{
  "n_layer": 11,
  "d_model": 192,
  "n_head": 3,
  "n_kv_head": 3,
  "head_dim": 32,
  "d_mlp": 1536,
  "vocab_size": 4096,
  "activation": "gelu",
  "norm": "rmsnorm",
  "norm_place": "pre",
  "norm_eps": 1e-05,
  "positions": "learned",
  "qk_norm": false,
  "attn_scale": 0.177,
  "bias": "none",
  "tie_embeddings": true,
  "parallel_block": false,
  "init": "normal",
  "init_std_qkv": 0.0424,
  "init_std_o": 0.0128,
  "init_std_up": 0.0424,
  "init_std_down": 0.0032,
  "optimizer": "adamw",
  "lr": 0.0015,
  "lr_mult_o": 1.57,
  "beta1": 0.9,
  "beta2": 0.99,
  "lr_head": 0.00632,
  "grad_clip": 2.0,
  "warmup_steps": 558,
  "schedule": "wsd",
  "decay_fraction": 0.708,
  "decay_shape": "sqrt",
  "final_lr_fraction": 0.0,
  "batch_tokens": [16384, 32768, 49152],
  "seq_len": 512,
  "doc_mask": false,
  "train_tokens": 443200000,
  "steps": 14707,
  "dataset": "wikipedia_en"
}
Each number is 500 + 40 x the weight over its row's rms, rounded and kept within 0 to 999. Layers, rows and columns count from 0. Numbers have three digits each. The size before them is the row's rms in percent of the matrix's.

# up: layer 4 MLP up, 1536x192, rms 0.147, rows 987-1018, columns 0-95
# down: layer 4 MLP down (transposed), 1536x192, rms 0.128, rows 987-1018, columns 0-95
up987 102:547487546497578507524567479470438467509514540484484467538465579407511511482528470527485463513534557461461418508515511514506498438526454477487488511457550475539553431461505544470506413534523545464506499572501540493593508598579436498603513518496407528509514485481474494529532413513467456494
down987 106:486494530435570547516519483502531431508541484466553466585502429510485510557594500538507493499523518483561455493507501557491513442539504498511526466522464420557409472558504509451444521444556526492558483444495511483540495507542445494483521436530491529521529526542491483476552501436535476513
up988 096:570454516428444492524511522498479521506551468473491487495457501523464543533502500468442468498478484484476503507478484503607495524369452531509461463469535526528534444532483474488510526485556483538440480527563487496478460520459479563421481528534532445506458502441510540488499477513554497518
down988 089:438478479565493557556474551563525477483397526533514523442495459519491479493392488484498488487588494574463444517503515476567520508568502478507519569447463509519553460544537498495472447491560515452492546487555561503537489544496558603529477557525506533504525530421476517498483511427438459504
up989 091:507462510543542485439522480468564520485485482469500525544476481502479623521538540498495504539461505499535453479440498571598480509497503528533561457495539427533590489479488498472467510490537429430514560510471538474446492457460493588465451481533432522556530433434516513494560413551523498441
down989 095:523482504574493471477479455524487503481535507514562486590464502488554549478460512431510494530437488456497367497562466470481553464491557469499531534468405519468500462498524491559529520518527520496425499490498481506420493476585479463508467505487571490485427468531501541539474528461521500504
up990 124:498484608562528512525468502527565631442455542488473541510494554527509498444546486473468579502566498456521429517478516472504482515494412542463465408535525506522524494481436457486486483547589521460470446508514495498522512465549460515578517542492545463565488487446566438498489489494468479545
down990 145:565455509556503535551489554518544519447581502509543501438487497493524509462435504503522462548476452519522499555533472460510490577454500505467568404502497512515505479454414529488497485552464482477436495510489468525544536426530470515541440568499552517474495498423454450486450451526493519487
up991 101:530477529496474505541560454503406469494484469540513480539518474525505535508492502562496590499461478557494509496514527546532497480517499513529512523427496544482417488499490491441517544469512570504452490494527459480530504567544478522492551496527460427510488443570502536533474536498533482457
down991 093:536521563585535511450507484469475484455496442487426509506560452479436447516530575474433466492473551451487519479547493533452523476443433481449501510539414537425497491491447484525520542470459543535501445503535483520494450494445422434499463512481554483497532481558511491473533548512450586592
up992 107:511489492536526485515559533552478481522483444546504477508482524548531534527474432462470519441481525410430461486445476532505383538500450544495487483519513514497485421533532515547484421516485531526483511502628576495535525585477554584516469534479504536494470526545510604537552537495512552537
down992 106:536510547585500614557477520532509522503467508416432465469509455483530498478525546515451456551488481481510527471480543485517412566455534503466527505489520465484510510463455526490410545557507558408504427435514522500462544513461435470505506445500491553451452496479513581422447487481444546481
up993 088:533485606555501522479520485475502538540488547539508501553518526521489507438396523509514512493511469500492511521498544517509472528512449511529457513478573543418457503554511520523522453578450530437441455488606514491497460520476526493506430547504539468515466479501555510500482515428511488463
down993 112:428458581496518538496534490515461494509560507528640422573508520515486508479418527567531473454506555448530531504571537533486470502469470481508479474504516490443513467549425490510565505583459557493531462527555542403464553544492537519522493453465504518543476446520511516508547495497492502492
up994 107:550454492570555523523455432449497448495500422497529462499473458524504512401387502484519558549437474547482522491511494512538429518423505490523440535368517531493529466445477502562479479491482503469526476495553466501463495549499529486467450504506481541525428489513482591486556438545475596479
down994 107:553475495521459530534456484487552626503435388456481545521539513495499545434507507517505473572456412471497420477476534483543536550547534521458520447490490525479501506440554469505459388475552466447453531553518535472464553493501436511519540538514522519524464498560421492472536481512451521497
up995 110:541554500447521568424499516504563495390517456517539451507497499552510464401468472532532523498560488517432464504513486520509528541517533482495505465519587529543500510527459514527515487543474470522519481536500426503520558546474477522561499516490490577522491541525552523520548490552530529462
down995 106:560470415473425469442475441527500489488420524519435483513524583460509498552531474528462489507474438508511488500469507491498464543604561522499501465547465541491578506422533489431544474494540408500472514450458490513485497430471522485532599492512488473527551488489504558500549503529468418495
up996 093:557522567527598505472453496452515493534503481480483424518527499575509523458426529559429492543490494516488453484531520449504456430507474566470469492456561499541517475537463614524466374490469481536493491492560497483479469500442552525575494489528510472461509484510450506592461456566502545480
down996 083:452505501481454512537494485451565529400511467512516549532473532442481485498533460477527472475555458498505486494535454527559563556496502475487486460506558494419561517451532484487469492396497490524559489411510568527496460544460526505450487438512491484427448467483581476447517572523485566586
up997 108:526532515492507501510444511526531482468491491499569461529468536431498536532525483507540474501461527445486502432486491460534455495444443487521551511430509487526480460510526503499475503472524519495354456519563538491452503494483428502456426622435506483526436488515509468501581457480595492484
down997 102:480519463524538521474482540514543517449455491468483481465401397530486538532518540546482425489550516453520476529503551468469523485451469525437461467497517524473527571478431576492512468586531495455543532534469499511527586487505540522578597505535425560455503496521504536454493469527459516466
up998 100:543525468540496476525539438580546545497459485473471503521569498424516487487463462405476520466512485479564456534485492463492503548550399473464463471518482524457533490447602510519486469496549524489432437535484579505584554520497440519559515586487482572468513543477485555468481493431539435510
down998 089:450480538517505547555607489515441537515597501486483446537471552561533516515519581507480473496462471479523543543462514453492476547517477518554544550512453509462556547431511511496501517540539521526492536455492457491514402402497529518544490443533543460452546468485541524551460524540480443489
up999 104:496494545437508490496504435492531466513524412452568448543471531456432543520470466492457542474514491474462443547476500470514484499464489494459501508452583493491528505522464509554519504534527488455443479492505503515498555549579495544484502504538453526507441542464499502455493411510577510483
down999 096:438510465508456445567542491418482539411498567540526429502468524522524540528491429425501482405492480529555554559507520524518450495448517523562473528466510510456527457509528469476476595599478544524430526532588516538555561541562514539525531473490464473543447452495567510590490450480509463459
up1000 103:507512535503507486447478432487506576479469463516501502528525541443489493538458523527480517579533513557477521562479492476493428427506496509470535494416525544474512485451440523492544448530520524493471436512491515486496499535555542518531508464521463508566449507463529552470471535495552494454
down1000 086:481557493491546427485539478515539479561448503526484493521563455598552551481434496511495459463583514514490505469499587509446478548511529537540512535488482581444438468504538524501544501470517452515575522520512519486512483510495501472435454437465532411519473506508531506510486594469474501421
up1001 111:490446544487551584530542546468552502425453514503477480524551514487525525459461498459543534580549516552557462581449480578552423501533434481492498500496529469570529501516484466483528525515555447475498499511518522499493448499475557475550509505475438447482548508491485543509452494567477498507
down1001 112:515510528536589512518510525450517560511538496549486522547539507486454526497482447405517506515565453471548555544519502480474560523509493528541534511484455547590462519481466504540527460526500455505486491562617507482470483487499522461540502442432507478555436517570467444456540496486453526473
up1002 099:432530438523461544434575429537479525472517494506560570513504450484485472472412520446508511494485508461457503444545528524470467576521500466438504382561519552477491436493572522470538464539490454464451425447536518500519444557499504548476535511555524505562476495480475525469430452472552565545
down1002 091:512558484454483383536550503559507469430447560490516536510464550515606532500461496507520468520510464512518460477521535496482485448539492459506480575584459460471448512447525451483501488494498526481474491485455430502540514511536492472530491528541453487515443517478449517565454495567560537485
up1003 075:516403538455512590519421528447419486525464512496476522522419569531575542525487452511521506494513446542429514502564396511531498439502533486496472534540461421536577502519560494493427487523489486454495470544522506503513409521444497476526509500454525576489520518542476497524523463457497501465
down1003 091:469545548550516445522560505524611479449542486544526500469608550447483519475477477472437499467457483487504423517534545458495506492577525551475474495498491529509487451534426490472544528539476538560524535472521544497532504598545542526476433482526470475514454493530488548486482508472533541570
up1004 097:567544502511514496458588485523441469502485443556547528535546547507459486390397555494479513500537601448518496534494497484439529478486495473533407462468517472459463503463475474590495435570512492532512511466488555500512544477464490478468476576519514457569503462523558475487518482512463466528
down1004 093:510494484547486498502480494485546598506460571480554528533442509521564479516600469442470480464504475522480461557447515519535441523436479562426541466543469532535543529560504485456463469472495513429462515512521487508444452452503558442431506491506561511541480580445516496503521473486472535532
up1005 099:518530455475525535497453470488458508516548553529447421532566545455478446538508513488408431505509492510482490549486558474533457518496439539458511496545490466479521513486492514515467473535498466515449581491441535493563494534574490544541532478526461448509518536508521496455439523491523444487
down1005 097:458468492526454489461588565452488547539490457470505547468439477484495490432547535596456489506406472545526538476548486484413559497498541462448472449538471507623535406473431535508508471478511502481552505523498429510514506486479474472495469533481545515456464519548584443587554534502404537517
up1006 086:534495532438578514525556462533522532485508509515484520523519456492478469567537441460521561448459524439540439553461543458561561508587453492431539525547503419503548408474529524458538493524593506451508572498471465496596488491454565550492513483528437512488460458495467522456477517493521556574
down1006 100:461479430569463504508508481455412543512475566485492495561466482484540518553473561498496387571454514515509468518508455585494562465466439511585412487449422536496505545525498504509504526502441497499529504476520506505475414520539493405462435551533533518546590506486564527441413527436546489427
up1007 111:542417462470560563454534526509489503509493457542557477534493496482498630559493506407560513501478517531475488488459502544565420494515479476498507459500506510595492525454497486486542515532516519490447440476496509494476511563490512580489493502461518488508504414534502503533533413508519579528
down1007 114:480431543468525538492497446512414512555492493574403550555505539502456573504565487472519555518393530541466532490516534487474510563563496488503449486502427447471480567468436559511560395564511576548511503508471541484505553516483508481504553453494517523499432531482535507491517459494498449504
up1008 101:558460566529533451441531505462500473541577534580430433561518532455447496487523480544463497514512508425496441488459532462525517462510536532530484490477507524425467502451538543541504402480538497498532515489507490480567495516520498550469552472577522483514532464489485616492475514587510492518
down1008 101:489492475533459509513514496504454518577478488515502495543516522507502546515510541552508503468479474463502511481487523493575465469536523515508439519481494542500437479548543515537435504459452495507555563415435538498531490445489453504536568487517483416496483584489528483468496529447537451504
up1009 100:579444543419490549490546448571546469500473528529496517554547509531417537453495519510456552516436472491561494583526521547497568470519505493515490520442518513572481520527505466538425574491510447541504481506476553489533573461535528481562489486586481467469536512523461501475515538519496481488
down1009 088:533497455492485459478465487505518528530481487538496510448515492495474548449502547511534445518579587509509513465460493506467505532411562465460457517532496503479452527475496555519434494493503549479545518486485501513451484465486565461500435474501491443492457510532422529508467443538469525539
up1010 105:544484471533461470538557463557474533502399442453520489528482540482445509446535471415545498485552558493442503495449510517450527505539531479535612538481546518400516439527417512515475535476494511476462499524496532489461552459477504532474508505496512511488480393429548478501511457547528418424
down1010 088:514444425491503504445481593487487457507513498517482444497518518558472510519474444489533503537518495497425545571546559490559522529506442480494502465515495516474515488510510514576577435583467490515540489529471521491488505496511482476508508492419490545521513384486571576508585509517500526519
up1011 106:556482489538487513518475543531536529403546456484472448508537549458492490444461492467511537492524467526469532513447564492593513474537449498478525481524592511502472528510512500525485452532513422523448509488585453514562475523526496574509477598484469521441464493565481520486426510450489497445
down1011 074:584531479451477473548516466501493526564439522430478497324502487522491510536471548454536527463517521492532525525545552569516519472557496542443500525463502549551473523502489526480476536484414512478530529480420451522464509498517464581567446522526521562445473506541453509557494454576502452510
up1012 100:525464561520561466539555506465547544530550543503504475500584552449459480542462477477495433490442456491552510481527537520523491538450424516487460418530511436523519461427540544508489494573506448525501541516563448498495460488454454515461528498549501560432531561466496540473467489491573496470
down1012 098:497524466507435498504497554566484492543491543557521496535446414496555451514527532493549542493501439536516537557523456459486572481505483504498488481485476463537535510529447506458479543459500480457532582478485541519593548413552550451565509508491534404495526485489544413504570518486488422463
up1013 079:556520498454511547512494510475412538467555492538472491556509609468449507491509503520540591437448466504458539522447531440477465444552440516514519546485449460511521451477476455562473551522517463501452526521493519515525493561538548479498461546557489542494476477407400524433462498529554533508
down1013 068:503538451522479468509503481493424521515505497465510554582525419489525512482487514527477474496584548407498503519517521450515496495527486485441446454493535447467475479558577535476488508567463472484529430524535505497458494465432486512560507527516538512511501512519544477543579467491494522492
up1014 104:500526546534495534450534504509525453462448551530564479515464488518446517510470464515382519561514457513489516455530532486502462412491519509509430486488543488447513507454476554486445539486499422420487503464544487488538528529500538502634448570502462498484458500496471506493524463448417529502
down1014 094:535569488511492501484559477448509441547480518512452530531604546452468526494426497504460528490483559481484558497498480518540502470495478469454467521491414543601473414543468535585508500452508477514545506494491566489438513451434492529524527461472543405553462424523592430528470514479550562522
up1015 099:505536552474473504516449514474484434396500469495476486506516539524441529480447486555435457562556459505503561526521512513567515510468482528443527505473536518443505476520405523464408489529490471455386494475503448486548501462525531556502467515513427484456517427458541526442575410445467521454
down1015 088:518522499552516493466522512552497533498423466572502473482442517534544494543492464471516524468512419523493440449472517517466491542572447545591506546532494473565497511497556509548504450487544513568575546502500543528542529553445497507476596512478525472510483586498502459509443508486515446502
up1016 101:504558531508494481516514503463464440435539473542549493535503472517549512486419524521554471570514520540401512493534526572479508502531507508485453530444572601509484530517517470499572555505393470501436460475484465510509536531513482552528490501537528453449474454483520515562501503564457530447
down1016 093:452539502480521514469538528528492475503555491473491461537543499517515512570478613452523478461504473534546548483458467546540459484494523530495478562467505528556480466548459468490527455564507502519454549465491490476547443510532553549496470516549559495517498515469460494421389521492521467498
up1017 097:562454505499493513458476458461495468496547477526448477541500557479479541491498460464455491467455514468404453518466472524514449481496491479480454543460542514500545436580515528534406432448586488507449425545553539483542503533475456566536482533454479459562478451484584574460588499439492502488
down1017 126:570488504515516459443504459549472426581489496498494516518460572441488475517476534522544497504448538509495438494510497540517543616481503459449480454481441466510526471500482459506561468512538531516527522558576524447537500482435461479480467537466436510549534497512525490434485520534546439399
up1018 097:482499562494577499438528404522490485505461464469469503531458507470488599517490398497450557487553530535442430492483484572521496533534525452533494539471502507434502487483449579463494531511490532467424462543491449488510530572466484570484489471495483461463492443512561529496549444534491505372
down1018 109:486491500532509481479560493541519555543467512562528507503529496492445513544476465523444427511538523502546493514457507505510521486547520436500494397550463502442524480446386466485517464505517470533436519569469453501493557482436533518520488506510430514517470467530546540467540476536490411463